{
  "n_layer": 15,
  "d_model": 64,
  "n_head": 4,
  "n_kv_head": 4,
  "head_dim": 32,
  "d_mlp": 320,
  "vocab_size": 8192,
  "activation": "tanh_gelu",
  "norm": "layernorm",
  "norm_place": "pre",
  "norm_eps": 1e-05,
  "positions": "rope",
  "rope_base": 10000.0,
  "rope_fraction": 0.5,
  "qk_norm": true,
  "attn_scale": 0.362,
  "bias": "none",
  "tie_embeddings": false,
  "parallel_block": true,
  "init": "uniform",
  "init_std_qkv": 0.0452,
  "init_std_o": 0.0,
  "init_std_up": 0.0452,
  "init_std_down": 0.0,
  "optimizer": "muon",
  "lr": 0.00616,
  "lr_mult_o": 1.5,
  "beta1": 0.93,
  "lr_head": 0.00847,
  "grad_clip": 1.0,
  "warmup_steps": 0,
  "schedule": "wsd",
  "decay_fraction": 0.395,
  "decay_shape": "sqrt",
  "final_lr_fraction": 0.1,
  "batch_tokens": [16384, 32768, 65536, 131072],
  "seq_len": 512,
  "doc_mask": true,
  "train_tokens": 133600000,
  "steps": 2830,
  "dataset": "wikipedia_en"
}
Each number is 200 + 40 x the weight over its row's rms, rounded and kept within 0 to 999. Layers, rows and columns count from 0. The size before them is the row's rms in percent of the matrix's.

# o: layer 9 attention output (transposed), 128x64, rms 0.124, rows 46-66, columns 0-63
# v: layer 9 attention value, 128x64, rms 0.139, rows 47-66, columns 0-63
# q: layer 9 attention query, 128x64, rms 0.178, rows 64-95, columns 0-63
# k: layer 9 attention key, 128x64, rms 0.184, rows 64-95, columns 0-63
o46,086,152,245,222,176,180,223,213,174,138,152,179,185,102,250,231,162,197,179,224,246,138,243,221,121,199,140,188,233,226,238,232,239,239,224,232,234,244,233,178,226,175,255,191,156,258,228,140,143,200,190,212,132,187,216,204,181,190,241,134,204,221,181,302,227
v47,089,196,246,246,299,153,238,233,225,151,148,202,226,211,177,175,150,196,199,193,188,228,194,234,199,160,204,172,219,214,176,176,212,171,216,246,174,186,176,243,284,192,211,149,245,247,200,212,175,113,194,271,148,140,241,200,186,158,243,181,100,252,137,258,225
o47,089,142,219,177,110,217,177,206,279,157,176,283,183,168,194,178,183,207,262,138,171,227,189,238,202,210,179,237,176,211,192,242,236,146,170,214,173,238,231,193,203,189,217,177,191,160,166,228,255,241,142,291,289,216,196,173,165,118,261,231,222,152,157,183,222
v48,092,199,240,178,266,249,267,171,135,225,157,107,186,259,188,199,167,145,183,213,202,200,191,195,201,255,260,145,209,141,206,176,204,234,220,192,119,210,203,186,216,143,203,196,309,293,175,234,157,255,177,236,163,223,180,186,151,158,208,234,203,206,189,214,232
o48,100,190,205,170,155,254,133,259,203,169,146,275,90,157,240,180,253,244,165,248,232,221,202,193,203,227,154,211,249,161,171,233,249,238,234,170,157,225,230,230,198,182,267,152,182,172,169,255,208,137,209,206,255,186,160,183,109,197,203,223,163,204,197,218,247
v49,104,280,190,181,194,248,223,267,207,239,153,197,184,171,119,212,218,191,186,192,107,157,232,274,204,171,252,205,155,169,193,138,242,203,183,207,235,195,274,118,168,152,214,281,202,201,215,154,216,254,211,173,191,180,199,127,139,189,154,246,233,172,211,193,228
o49,095,165,163,188,301,251,192,205,220,181,204,277,176,194,187,229,273,163,215,200,210,216,192,138,233,250,165,256,276,199,187,153,245,124,200,186,147,231,228,245,243,130,185,171,215,134,215,191,179,187,205,186,117,245,253,224,169,194,130,226,180,197,222,197,145
v50,090,203,146,221,135,198,283,188,183,151,192,212,225,211,226,170,290,220,215,165,151,204,251,227,149,152,186,224,205,245,160,235,144,200,237,240,188,149,300,264,205,223,213,268,121,157,141,208,214,195,223,176,188,174,164,220,234,196,131,151,194,147,199,230,220
o50,091,221,211,244,268,204,204,249,177,214,213,212,216,208,228,179,146,203,187,199,147,166,254,174,255,200,219,247,137,295,156,169,145,135,191,217,222,177,159,200,194,163,160,140,244,163,302,216,167,168,140,181,190,251,140,152,212,204,224,188,193,264,189,284,213
v51,092,213,211,197,352,178,220,124,245,197,167,202,195,191,170,247,159,235,154,191,198,180,206,116,222,185,191,175,221,250,187,155,197,240,210,230,200,184,176,216,201,173,200,175,211,273,182,258,142,161,157,259,175,196,233,197,206,144,252,198,231,276,220,115,224
o51,099,254,136,133,113,185,119,213,240,207,156,217,181,221,239,197,226,207,223,193,211,246,239,231,232,196,155,193,176,176,158,240,270,177,172,212,207,224,260,251,214,219,145,254,157,193,177,212,222,266,163,193,278,172,221,182,270,122,201,155,161,135,170,194,226
v52,088,191,174,217,259,199,294,194,144,230,120,207,159,167,154,177,241,153,179,226,195,132,228,210,250,202,234,219,167,123,173,230,173,286,185,129,224,202,221,177,167,230,196,229,239,192,173,243,225,261,263,263,170,155,239,231,225,222,181,244,173,152,175,144,193
o52,084,187,217,156,244,170,181,163,272,235,185,279,155,158,217,237,256,171,234,213,217,234,170,141,171,201,127,290,207,211,118,149,201,225,254,191,191,147,176,259,223,170,218,180,245,220,205,244,275,161,191,133,237,146,217,160,191,269,190,166,175,194,195,201,177
v53,082,208,225,183,195,123,241,247,191,211,196,206,298,176,175,235,180,193,153,296,189,256,222,202,186,119,185,215,240,267,149,139,175,175,219,223,166,223,217,253,164,173,209,165,190,259,158,223,203,171,154,97,150,245,195,222,212,201,241,162,194,222,184,197,274
o53,089,234,216,175,156,229,221,199,201,227,197,249,138,220,168,213,153,208,171,231,195,193,243,179,200,169,271,207,228,231,163,262,191,138,190,276,180,209,260,152,122,164,246,215,212,194,157,225,206,303,163,252,146,227,158,174,226,82,230,148,189,204,182,234,197
v54,081,191,172,186,171,168,181,290,142,201,150,207,263,157,212,194,194,234,187,194,183,173,250,206,166,140,141,114,149,216,195,198,203,190,245,219,220,236,255,170,166,177,238,257,228,182,230,184,188,216,177,203,225,282,246,179,139,189,185,221,213,196,259,146,331
o54,081,144,134,200,235,168,239,195,206,173,238,196,211,231,246,218,221,284,153,238,185,167,192,257,188,213,175,220,283,164,181,152,163,152,125,191,167,260,196,246,204,140,206,178,297,215,221,178,114,175,256,238,186,212,217,176,240,122,195,228,184,197,185,246,162
v55,118,193,223,205,283,213,248,189,169,132,168,173,204,260,183,174,144,158,158,215,255,209,141,180,229,232,215,208,229,127,203,195,185,195,148,202,211,238,254,236,165,115,243,160,248,319,204,192,127,211,243,146,199,223,201,179,190,168,228,200,197,246,144,181,244
o55,123,222,236,131,157,195,177,259,199,209,159,267,128,227,175,179,257,187,199,172,222,247,219,213,201,247,157,152,224,207,171,303,225,271,199,147,169,176,227,252,203,127,267,178,178,234,170,248,195,149,178,216,288,208,169,202,150,118,196,176,202,178,212,206,196
v56,086,167,157,187,135,177,218,160,192,287,244,175,238,175,207,238,247,176,206,183,203,167,172,233,178,177,285,271,142,213,211,158,197,196,193,208,237,296,222,166,153,272,226,143,189,204,239,204,180,179,221,146,219,121,238,194,168,266,298,192,187,209,223,193,181
o56,082,222,212,210,200,166,265,142,204,195,191,194,267,133,173,190,181,180,144,290,242,231,180,164,166,175,151,127,202,224,207,227,185,216,188,207,215,217,274,97,221,187,262,226,212,219,230,217,195,220,115,239,147,164,255,168,185,282,147,230,151,200,230,199,213
v57,110,144,213,241,248,208,184,144,239,159,217,151,249,205,256,254,166,227,152,212,211,199,203,134,204,173,201,205,219,195,258,168,164,199,251,227,271,212,131,227,227,201,141,164,204,279,253,207,128,224,171,170,188,225,227,188,168,229,284,119,149,255,175,158,186
o57,116,243,181,176,85,201,225,137,197,226,174,185,195,182,159,200,204,211,99,220,248,279,196,219,170,241,220,127,193,146,261,256,251,219,164,245,143,200,292,200,194,213,164,225,249,236,169,218,160,251,191,218,220,159,179,202,181,198,229,211,219,139,172,192,243
v58,086,234,206,152,147,163,142,184,176,189,206,208,166,197,174,182,230,205,214,265,179,179,180,251,201,262,140,300,166,178,247,238,164,203,187,294,182,169,235,167,171,250,204,160,249,231,203,228,210,232,153,247,224,178,57,192,177,195,210,220,183,212,260,178,186
o58,092,239,237,220,247,190,152,275,177,172,146,237,215,154,264,235,225,146,186,205,185,188,198,177,127,190,260,156,286,221,209,164,136,203,230,236,178,168,197,148,228,163,227,187,192,204,251,226,228,214,182,120,163,163,306,205,170,176,249,252,194,236,164,168,158
v59,103,178,251,175,312,248,243,223,184,132,218,157,201,216,182,210,146,220,176,170,194,219,133,194,189,250,185,194,235,162,259,215,201,188,288,200,202,205,139,195,239,157,242,149,267,296,177,199,183,160,169,217,172,155,194,175,119,193,232,180,228,231,146,234,225
o59,107,194,210,137,121,228,179,218,195,125,160,205,183,230,200,129,175,250,162,208,203,264,176,171,243,185,231,194,224,200,212,255,253,229,214,238,168,213,194,294,232,153,220,180,169,201,192,231,223,135,218,262,280,210,198,214,144,127,225,237,160,123,213,141,238
v60,090,272,222,157,228,253,186,143,260,200,221,137,178,124,175,239,150,225,199,197,241,192,192,93,164,268,192,199,285,185,267,170,188,165,191,267,183,230,165,226,228,193,193,148,246,224,183,243,208,231,130,260,194,209,211,140,181,180,222,202,201,195,187,253,171
o60,093,202,151,202,129,207,161,157,161,135,168,165,145,233,183,206,215,249,191,269,155,229,260,199,218,240,228,190,189,203,228,201,257,130,224,189,213,178,219,190,179,284,234,249,208,245,152,188,240,183,184,196,237,148,266,249,161,171,248,271,185,99,195,159,234
v61,070,286,204,211,237,233,222,174,234,240,228,147,182,138,168,218,251,175,118,238,193,227,191,169,246,274,195,208,207,236,185,208,187,118,257,195,189,187,183,127,132,208,154,240,221,155,202,162,208,151,167,111,260,208,254,184,235,164,230,242,182,242,239,189,160
o61,090,158,211,200,114,245,213,179,202,190,204,138,211,211,196,238,199,172,213,244,181,276,231,83,206,198,196,192,245,260,193,187,173,148,178,275,192,177,249,176,159,289,203,199,200,182,203,259,218,274,229,174,189,201,213,126,287,219,151,188,166,161,230,175,170
v62,100,175,145,229,88,178,223,211,137,210,160,284,209,178,227,199,247,208,208,183,157,202,224,218,135,158,229,227,175,223,178,227,195,240,177,230,213,212,223,179,135,232,152,219,213,125,258,147,280,192,263,194,275,234,208,200,253,202,120,213,212,200,201,190,138
o62,112,221,259,213,237,154,174,210,171,162,261,162,249,193,141,273,193,167,185,186,244,161,185,220,174,197,129,190,141,240,175,138,148,198,170,263,221,206,179,140,210,250,215,154,232,181,244,191,212,270,254,167,126,193,160,219,267,278,177,182,221,215,229,257,163
v63,082,207,207,142,187,220,215,207,198,172,204,170,159,171,162,228,154,188,139,233,230,221,214,100,170,230,185,111,212,272,244,163,222,167,210,184,240,224,228,166,238,130,97,257,158,270,226,256,223,226,190,179,197,259,217,220,221,202,226,210,251,228,196,113,198
o63,078,259,125,170,154,193,163,225,215,219,232,144,100,295,237,219,221,233,103,152,184,236,220,236,212,207,250,228,176,165,215,210,191,160,204,163,192,285,247,207,161,280,189,226,174,264,194,157,161,221,189,196,190,182,182,208,216,219,178,167,149,160,203,259,213
q64,065,211,182,254,178,220,213,156,186,247,115,270,261,221,255,217,244,208,257,197,271,167,213,202,234,190,125,173,213,217,163,191,173,188,218,248,196,210,206,214,231,200,164,210,254,226,142,232,150,121,217,175,192,230,153,153,268,194,161,235,184,163,205,118,110
k64,064,176,247,139,206,183,258,272,149,114,272,124,221,136,246,151,215,238,177,181,134,224,213,217,206,169,259,203,242,132,141,215,218,199,263,182,181,215,212,221,170,259,226,172,179,180,213,140,191,198,198,252,139,176,267,210,235,151,194,227,223,216,209,239,192
q65,075,232,156,257,210,258,165,155,207,252,201,229,180,222,223,206,248,207,167,186,260,128,256,125,172,239,148,222,228,222,254,121,192,174,190,150,144,218,177,250,242,164,223,258,224,183,109,193,190,165,238,205,219,213,137,217,211,283,184,198,245,179,221,160,153
k65,078,241,211,198,188,219,236,152,218,273,134,271,204,236,272,219,203,239,122,217,212,194,232,293,201,183,132,190,233,167,243,180,191,160,205,210,197,173,223,205,244,157,246,195,160,139,160,194,164,163,212,205,184,100,242,180,223,260,207,165,159,215,138,260,169
q66,086,205,265,170,214,139,205,215,190,144,174,126,144,187,229,135,190,252,125,180,157,265,141,191,194,231,204,224,174,160,237,232,176,243,208,237,267,292,164,76,204,230,207,213,170,195,218,196,218,289,231,195,197,197,205,229,206,187,253,192,174,213,211,181,185
k66,081,108,178,170,229,206,113,239,218,210,278,149,173,132,154,198,158,140,337,203,187,187,220,155,208,198,251,187,234,214,216,234,220,197,159,161,221,168,249,187,182,191,209,225,174,227,209,192,228,208,181,194,256,163,126,175,152,177,219,264,161,189,237,195,239
q67,078,169,222,209,209,244,240,164,242,142,212,190,173,207,226,188,194,129,212,232,201,175,122,120,183,192,268,245,243,218,250,242,150,106,157,200,258,175,195,200,255,226,138,279,179,185,184,139,197,226,138,163,218,147,266,235,202,230,227,199,180,248,172,225,197
k67,079,217,246,214,170,167,211,212,188,237,147,191,194,224,257,177,199,272,230,224,219,185,98,228,247,244,167,225,132,220,215,207,213,234,237,110,236,238,175,121,211,156,205,222,185,229,90,191,242,281,253,209,182,195,204,166,168,214,225,136,187,226,241,179,162
q68,089,187,155,186,210,184,225,150,199,207,253,176,139,120,156,249,185,177,195,243,178,155,187,105,233,195,265,111,242,206,249,224,173,188,189,270,204,213,189,193,197,269,183,244,214,173,237,169,200,202,112,212,163,204,264,225,171,184,225,231,192,241,164,190,299
k68,070,203,242,173,226,157,219,197,206,269,235,176,242,101,193,196,215,166,158,221,180,113,219,278,221,190,209,138,279,193,170,240,170,153,178,165,166,191,184,193,176,288,219,195,201,191,259,155,214,175,208,164,223,225,205,215,184,183,197,272,272,236,145,212,289
q69,078,193,127,224,152,217,191,214,213,236,143,328,269,225,262,200,168,194,238,259,242,233,236,255,224,217,132,181,154,229,150,147,256,215,244,198,122,142,178,241,205,187,194,197,216,203,140,230,200,191,215,258,193,228,168,188,203,192,164,168,220,140,178,169,179
k69,085,258,165,200,232,200,241,205,161,274,255,219,159,179,223,187,234,208,214,212,154,237,113,224,195,229,254,172,243,199,246,210,60,178,225,191,150,231,128,191,203,192,177,219,220,144,168,206,176,182,196,168,160,233,248,286,192,243,264,163,157,205,200,163,203
q70,079,219,172,213,202,205,204,156,244,315,142,260,196,167,230,188,197,177,225,264,306,191,184,150,116,220,195,213,190,233,100,185,155,200,203,167,119,177,206,285,214,221,187,201,209,180,195,165,261,184,192,195,162,272,250,207,161,216,195,229,210,200,194,187,209
k70,071,292,160,194,89,188,255,148,235,222,181,191,218,155,198,196,216,188,118,207,240,247,159,286,202,229,176,170,263,171,198,169,191,247,164,210,195,222,158,285,183,211,204,174,225,191,221,175,221,204,258,241,161,233,277,184,199,208,246,149,213,253,180,159,161
q71,073,238,243,164,134,195,190,198,250,231,229,147,154,157,239,194,204,201,174,228,182,232,184,219,158,240,262,153,165,183,203,184,171,205,148,236,242,200,254,208,237,149,161,207,170,239,299,181,208,211,155,152,192,226,317,196,183,204,281,182,183,201,122,138,244
k71,071,135,203,226,216,181,204,154,216,214,271,200,208,189,189,207,169,169,259,154,189,155,181,138,203,157,270,87,301,174,186,224,221,193,247,151,151,213,142,275,224,267,226,201,159,194,230,228,234,168,191,176,229,267,204,193,199,209,218,275,196,236,155,224,214
q72,069,233,230,177,107,218,196,194,289,222,233,181,235,193,278,195,267,196,188,213,170,223,195,249,176,236,256,191,158,204,185,161,196,204,167,183,193,129,159,254,255,178,147,265,200,173,247,186,183,164,190,117,267,232,280,203,161,225,257,173,199,198,179,143,160
k72,082,189,206,153,100,152,196,231,218,242,248,169,206,172,195,134,244,210,133,209,220,246,176,242,212,273,192,169,167,152,237,231,196,231,176,231,193,199,186,214,223,187,114,275,275,220,142,190,198,237,179,224,139,280,219,222,191,158,287,223,213,186,226,161,221
q73,102,178,172,260,276,177,164,167,203,186,185,167,225,276,191,245,165,102,207,132,216,119,177,154,238,155,212,222,234,181,202,190,270,183,190,221,186,192,180,226,169,278,187,187,184,172,128,260,155,165,231,184,220,233,158,274,255,250,146,229,214,195,234,205,197
k73,077,122,173,223,280,218,158,225,209,175,211,176,200,205,211,252,201,185,262,205,136,164,220,44,218,168,173,163,178,217,195,195,277,198,226,197,181,222,220,221,195,134,286,223,164,215,205,250,226,231,208,178,208,198,181,132,220,217,169,231,130,220,211,242,165
q74,082,255,178,171,190,193,183,140,169,159,179,218,220,204,232,117,244,238,184,269,200,196,248,187,116,237,100,140,188,216,172,196,200,231,119,231,256,212,191,152,252,235,290,213,162,188,237,174,200,231,150,239,156,223,196,226,207,179,160,262,214,206,204,217,258
k74,088,183,198,203,158,133,192,126,177,217,171,183,229,191,306,188,170,201,180,275,188,194,217,208,153,226,172,196,193,223,165,174,204,229,158,176,107,193,188,216,177,270,241,210,178,233,292,168,239,262,191,294,200,149,203,265,201,192,244,195,179,225,158,274,228
q75,092,274,251,161,175,142,167,161,252,192,199,134,170,149,261,143,231,216,139,235,250,287,157,245,224,216,207,207,246,188,252,174,149,230,227,166,252,232,283,196,196,233,169,162,201,228,180,183,153,282,205,226,184,191,141,213,202,174,179,201,193,181,156,144,175
k75,087,205,169,192,165,159,219,226,254,170,214,174,175,77,216,164,196,164,239,221,197,176,173,180,232,242,153,242,247,191,195,188,214,238,209,136,176,287,220,157,163,255,180,224,158,192,215,140,266,252,194,151,169,294,189,244,159,216,244,174,193,216,276,158,217
q76,082,229,186,242,171,204,194,221,186,238,246,190,172,175,215,144,193,274,207,186,144,231,227,187,262,261,233,184,201,224,221,198,191,190,121,153,202,201,271,185,161,133,240,145,204,291,200,107,208,175,156,166,237,190,235,219,227,141,166,291,167,224,165,147,163
k76,078,165,172,171,188,212,207,122,248,253,254,211,124,192,251,205,128,241,164,202,234,174,228,211,206,188,209,250,200,190,208,213,256,260,251,180,92,176,220,174,172,208,193,127,169,264,198,202,217,244,144,246,190,226,201,215,261,219,128,250,194,225,180,179,119
q77,086,242,187,141,104,169,273,214,189,169,135,237,144,132,138,201,237,166,224,156,188,220,269,241,193,233,238,176,167,206,261,242,216,209,276,236,182,169,229,210,151,216,206,198,283,174,239,217,229,168,171,233,199,260,193,180,209,215,134,162,204,167,225,225,144
k77,081,227,189,190,186,198,284,263,180,255,167,214,126,119,167,173,270,161,129,151,129,157,197,232,181,208,169,177,230,224,152,237,203,223,210,229,254,278,205,228,207,221,209,205,213,223,173,196,168,140,204,229,171,185,251,180,250,189,161,258,150,200,217,217,105
q78,089,199,172,222,177,175,139,190,181,173,199,206,158,225,224,196,172,271,216,225,280,170,200,136,144,211,172,149,176,212,262,231,241,170,203,226,214,155,240,165,218,266,222,228,241,190,144,129,153,222,167,267,210,242,240,259,116,202,210,244,209,125,262,208,139
k78,083,153,191,187,223,213,169,219,228,185,258,199,104,169,166,112,270,175,160,213,233,213,198,232,207,238,162,206,191,218,192,229,199,203,177,189,230,193,261,144,195,182,190,226,189,258,184,128,156,214,249,228,221,194,117,266,186,157,268,215,245,281,229,106,198
q79,090,167,233,189,208,121,188,305,154,291,144,231,230,166,207,220,182,202,214,173,188,156,203,143,186,194,246,163,180,136,239,175,227,211,155,164,196,180,138,215,214,236,110,183,152,207,181,191,187,235,244,199,215,255,218,239,250,218,200,195,212,279,291,231,215
k79,083,171,233,196,157,161,235,234,237,236,168,208,191,206,256,196,226,172,255,169,171,215,230,166,267,211,151,192,178,253,325,228,149,202,216,204,251,150,139,221,252,240,188,211,168,203,175,218,159,159,158,197,204,124,220,165,154,261,169,268,107,172,203,207,202
q80,081,202,173,215,191,287,149,233,130,174,163,193,198,170,179,240,300,124,195,211,205,216,217,280,165,207,181,193,197,149,142,241,130,183,218,207,254,256,228,200,212,282,195,234,169,195,186,137,230,183,141,246,159,161,177,203,194,240,235,160,279,199,187,231,189
k80,076,248,123,154,213,198,131,167,174,229,188,174,37,133,247,238,216,190,278,244,183,252,204,224,146,187,246,191,169,180,189,226,231,180,246,184,148,208,251,215,190,216,153,236,217,181,164,153,217,232,197,245,195,227,164,161,216,205,258,191,232,205,198,192,218
q81,086,186,47,187,189,163,192,127,155,243,220,204,194,210,214,202,227,166,202,251,173,160,202,229,218,238,242,235,129,179,224,193,225,225,174,229,225,288,241,204,201,157,160,204,207,246,251,154,167,282,200,178,180,150,225,195,193,160,173,259,142,172,257,211,199
k81,089,185,208,233,202,133,158,143,97,260,222,206,188,189,226,227,215,182,227,239,208,151,235,326,197,241,217,215,162,207,199,200,200,190,196,167,198,238,250,172,181,166,147,190,261,257,255,178,190,209,122,264,196,170,221,194,194,229,163,226,115,188,215,128,228
q82,090,238,222,264,193,220,239,184,250,184,222,174,190,177,240,186,220,204,266,206,146,232,111,259,223,219,161,262,157,154,111,184,216,228,175,208,226,244,272,199,124,188,145,215,94,177,233,244,176,201,147,176,216,243,236,162,225,191,230,171,202,143,198,164,207
k82,085,217,252,218,162,211,221,171,102,240,230,190,186,214,222,229,149,212,224,162,175,213,182,129,199,224,203,167,147,188,219,219,250,211,244,168,266,306,168,300,202,161,172,108,221,157,202,178,222,210,241,218,238,207,144,168,234,175,189,179,254,155,136,196,228
q83,101,151,201,225,226,257,184,260,220,195,227,263,241,165,282,310,216,198,252,167,250,142,183,150,146,181,220,230,252,235,94,161,205,189,259,247,160,156,203,192,128,161,155,183,192,178,161,183,191,164,190,181,208,177,218,166,215,210,219,270,210,186,205,185,201
k83,073,175,242,188,138,242,180,215,267,214,293,266,188,157,264,223,224,158,222,197,202,267,177,165,167,174,194,190,179,208,149,207,182,169,315,231,160,185,217,191,166,105,155,214,160,213,185,197,255,215,147,202,182,182,187,206,154,124,176,199,191,219,258,183,260
q84,096,248,205,239,159,191,275,185,246,207,178,178,150,140,198,266,164,229,237,237,92,291,146,154,210,170,179,136,272,210,187,169,194,174,243,201,169,201,227,212,168,214,236,157,151,187,198,218,168,202,213,295,227,205,254,243,222,158,214,165,168,213,169,157,201
k84,078,188,187,225,127,184,209,188,210,231,225,207,217,108,247,180,135,109,302,179,191,184,206,172,216,205,178,227,249,249,164,233,221,176,228,157,214,230,188,194,211,175,233,203,213,190,142,224,185,207,224,261,254,197,163,304,166,208,185,195,224,255,113,122,210
q85,089,276,138,113,193,273,194,221,168,159,179,179,185,231,150,268,161,280,194,203,137,210,186,220,216,183,141,226,251,202,218,185,205,262,258,251,214,217,219,211,219,197,165,207,249,217,172,182,120,287,171,237,169,178,232,169,131,159,167,161,185,224,180,223,207
k85,087,196,217,99,256,178,179,199,220,174,225,185,243,191,151,207,227,227,140,183,231,253,191,191,155,182,158,104,202,217,205,191,246,230,240,234,198,158,260,164,231,225,158,172,223,190,246,152,212,227,209,233,302,157,243,181,274,176,147,143,215,262,205,172,260
q86,100,161,252,235,107,250,185,159,191,207,206,227,188,180,154,190,201,247,162,186,206,250,171,196,208,212,181,183,186,158,218,146,233,330,180,212,160,226,236,201,205,228,210,247,126,253,177,272,239,203,198,194,172,251,196,149,89,201,184,273,230,189,168,205,189
k86,084,184,201,179,190,181,186,205,228,199,204,261,187,196,191,183,175,193,212,246,259,196,200,139,168,304,213,159,176,214,131,127,212,256,184,177,150,233,223,223,205,223,175,184,202,225,139,255,265,218,179,173,234,229,166,161,67,152,154,231,222,207,180,295,184
q87,097,193,266,219,232,232,234,143,212,197,229,196,258,201,196,211,153,179,190,215,297,206,219,147,226,159,192,199,213,225,149,235,111,128,226,178,58,197,225,191,212,185,207,186,193,201,166,223,237,228,158,176,162,239,247,256,133,236,191,198,211,165,265,225,160
k87,091,226,204,169,199,240,199,167,176,166,188,160,173,128,214,232,241,192,209,184,247,260,166,118,158,229,230,119,151,191,249,214,200,270,202,224,138,213,246,184,216,208,166,213,258,148,156,211,271,220,152,246,159,246,258,251,196,150,221,189,125,236,238,149,232
q88,090,203,247,118,255,183,213,209,180,247,107,219,237,217,195,216,199,179,207,200,248,215,255,231,229,183,199,299,201,136,169,126,140,151,166,167,177,240,161,167,207,246,254,272,166,163,212,213,249,216,266,125,209,220,249,204,154,217,168,197,220,208,178,161,188
k88,080,235,217,117,208,171,135,186,176,217,221,163,153,263,166,191,152,235,160,245,216,223,232,209,179,220,188,218,241,203,256,179,140,212,193,210,151,287,148,265,204,140,271,256,157,153,210,211,237,234,300,170,202,213,166,174,150,260,227,199,193,150,176,175,218
q89,088,219,235,273,183,159,212,178,241,190,171,157,168,199,190,202,195,186,246,147,110,147,228,175,145,182,240,197,154,208,231,170,162,115,222,144,292,228,187,154,237,148,172,293,223,180,228,202,195,249,213,238,227,251,212,163,234,199,183,191,291,239,189,168,177
k89,081,226,204,158,159,158,252,193,246,179,151,133,178,205,246,248,167,184,237,270,179,137,249,199,179,217,189,111,209,176,138,174,163,164,231,265,218,206,228,234,286,208,187,191,172,201,166,309,209,226,193,236,216,198,122,197,227,158,171,259,230,177,162,206,234
q90,093,194,190,171,166,255,212,135,186,172,260,175,236,235,219,237,195,255,248,187,147,232,214,188,144,242,204,192,119,196,243,173,160,247,131,184,187,177,108,226,176,192,235,228,176,170,182,208,148,256,246,196,206,210,147,169,228,167,145,219,235,189,253,244,316
k90,073,234,130,216,143,219,232,160,239,99,269,221,224,226,225,200,244,191,176,188,210,223,208,126,211,246,201,138,147,222,212,171,180,202,142,200,232,211,251,188,137,203,204,294,238,219,158,139,146,223,260,211,139,162,184,162,229,275,189,178,217,246,209,203,220
q91,094,178,231,228,163,136,182,197,218,190,249,210,166,207,233,179,283,167,200,208,254,158,211,217,198,204,117,175,192,186,195,269,174,175,141,180,213,245,137,169,193,224,174,178,231,223,244,252,236,218,246,277,155,252,194,134,289,103,173,227,261,180,176,180,217
k91,082,134,126,179,173,208,158,213,254,167,226,181,216,197,226,174,233,187,260,317,235,201,268,191,191,218,175,200,215,196,165,200,175,227,148,193,183,216,222,239,173,162,179,178,257,217,252,156,127,223,202,233,217,181,282,155,195,120,142,280,219,166,157,244,208
q92,084,269,175,176,179,171,272,250,204,215,269,182,240,129,243,224,192,263,203,211,178,202,118,160,254,239,173,157,139,205,230,256,208,188,237,184,185,238,154,143,189,169,275,224,214,203,201,254,205,198,177,167,224,114,143,166,236,211,227,185,203,192,106,222,222
k92,079,200,229,189,240,185,244,243,175,196,221,250,202,161,242,232,210,257,263,113,213,206,177,259,253,181,210,161,215,147,197,181,156,158,214,187,209,196,222,184,192,202,322,145,184,173,200,185,173,211,185,269,205,121,217,179,246,162,226,230,122,158,135,273,232
q93,091,123,204,213,202,225,232,203,185,220,255,164,188,149,181,268,235,202,239,160,256,146,178,97,184,194,234,173,221,225,149,169,202,198,178,185,181,191,191,170,248,234,167,198,252,261,179,224,196,208,126,143,215,251,159,266,244,123,227,286,197,191,247,153,236
k93,087,188,172,223,239,284,218,192,179,258,214,176,195,216,174,230,183,221,204,193,213,142,226,130,197,133,223,137,220,274,183,256,156,170,209,162,269,206,166,201,170,245,139,210,267,246,154,212,140,208,294,132,212,261,165,218,149,197,171,241,211,152,226,178,213
q94,096,178,233,252,200,170,222,242,174,123,112,242,233,197,225,102,227,243,189,239,173,214,186,176,150,257,216,257,170,208,193,222,222,257,194,254,207,221,112,246,219,175,240,199,188,202,244,128,163,224,226,139,172,218,134,191,218,182,225,144,266,152,182,204,228
k94,086,215,176,263,219,130,206,197,187,188,136,243,211,197,192,155,188,149,182,244,238,172,222,206,122,251,181,181,226,238,249,196,208,221,196,235,217,217,121,203,170,183,214,216,189,216,188,122,210,238,216,215,151,293,188,169,213,137,252,91,203,173,295,248,218
q95,096,204,156,238,161,157,196,243,150,245,247,191,242,215,258,218,183,273,237,218,178,219,148,191,193,176,186,213,183,269,98,185,253,229,169,206,146,167,223,306,206,252,254,160,231,164,228,254,123,196,225,188,188,183,176,137,135,206,231,178,173,201,239,182,204
k95,067,164,90,177,221,127,148,200,160,224,219,271,212,214,221,224,204,223,249,206,267,229,192,276,208,175,187,220,158,245,192,171,250,207,163,166,168,155,255,168,278,245,206,137,252,198,227,235,207,199,263,185,199,145,196,151,197,146,189,165,248,228,245,148,185
v64,087,139,213,241,202,135,194,295,224,273,158,187,122,150,245,206,184,188,173,236,211,168,229,219,232,271,207,249,294,175,155,248,205,124,226,187,185,212,169,223,204,212,128,212,190,236,244,160,234,204,205,192,186,224,108,243,234,223,198,165,158,191,231,167,202
o64,097,245,217,173,179,254,215,195,171,231,261,200,202,227,175,164,212,256,222,178,230,188,118,204,214,162,178,123,110,243,223,145,241,241,188,183,150,154,161,187,206,177,245,132,174,201,136,251,174,195,258,284,188,218,258,172,250,159,224,179,177,224,178,246,269
v65,088,231,133,290,162,165,214,187,220,118,204,222,142,135,158,190,131,212,246,172,196,264,264,195,182,169,154,203,192,221,217,198,282,171,209,150,189,145,136,232,211,182,245,262,287,203,218,260,228,209,215,165,203,162,158,189,215,163,223,207,193,248,238,215,182
o65,086,192,134,150,210,220,250,180,132,277,173,202,225,207,259,209,220,218,180,210,219,208,155,213,201,215,223,143,267,221,208,237,117,196,178,225,169,249,229,202,173,218,131,216,169,188,219,182,201,141,155,270,202,207,314,176,247,180,151,270,165,188,123,179,228
v66,098,178,175,218,195,118,206,229,183,279,221,211,243,224,114,225,216,141,81,149,260,192,190,193,181,233,141,217,208,199,176,188,240,222,222,223,233,271,175,240,151,142,181,258,232,176,191,242,228,230,257,245,171,253,178,219,226,219,178,168,222,193,147,142,205
o66,100,200,187,245,162,211,187,198,196,159,220,228,169,164,242,114,133,305,268,227,160,175,240,148,184,183,223,157,179,235,178,245,166,187,171,227,157,234,176,170,306,191,209,196,212,202,201,209,181,170,90,196,225,184,262,191,233,203,230,204,170,211,246,285,187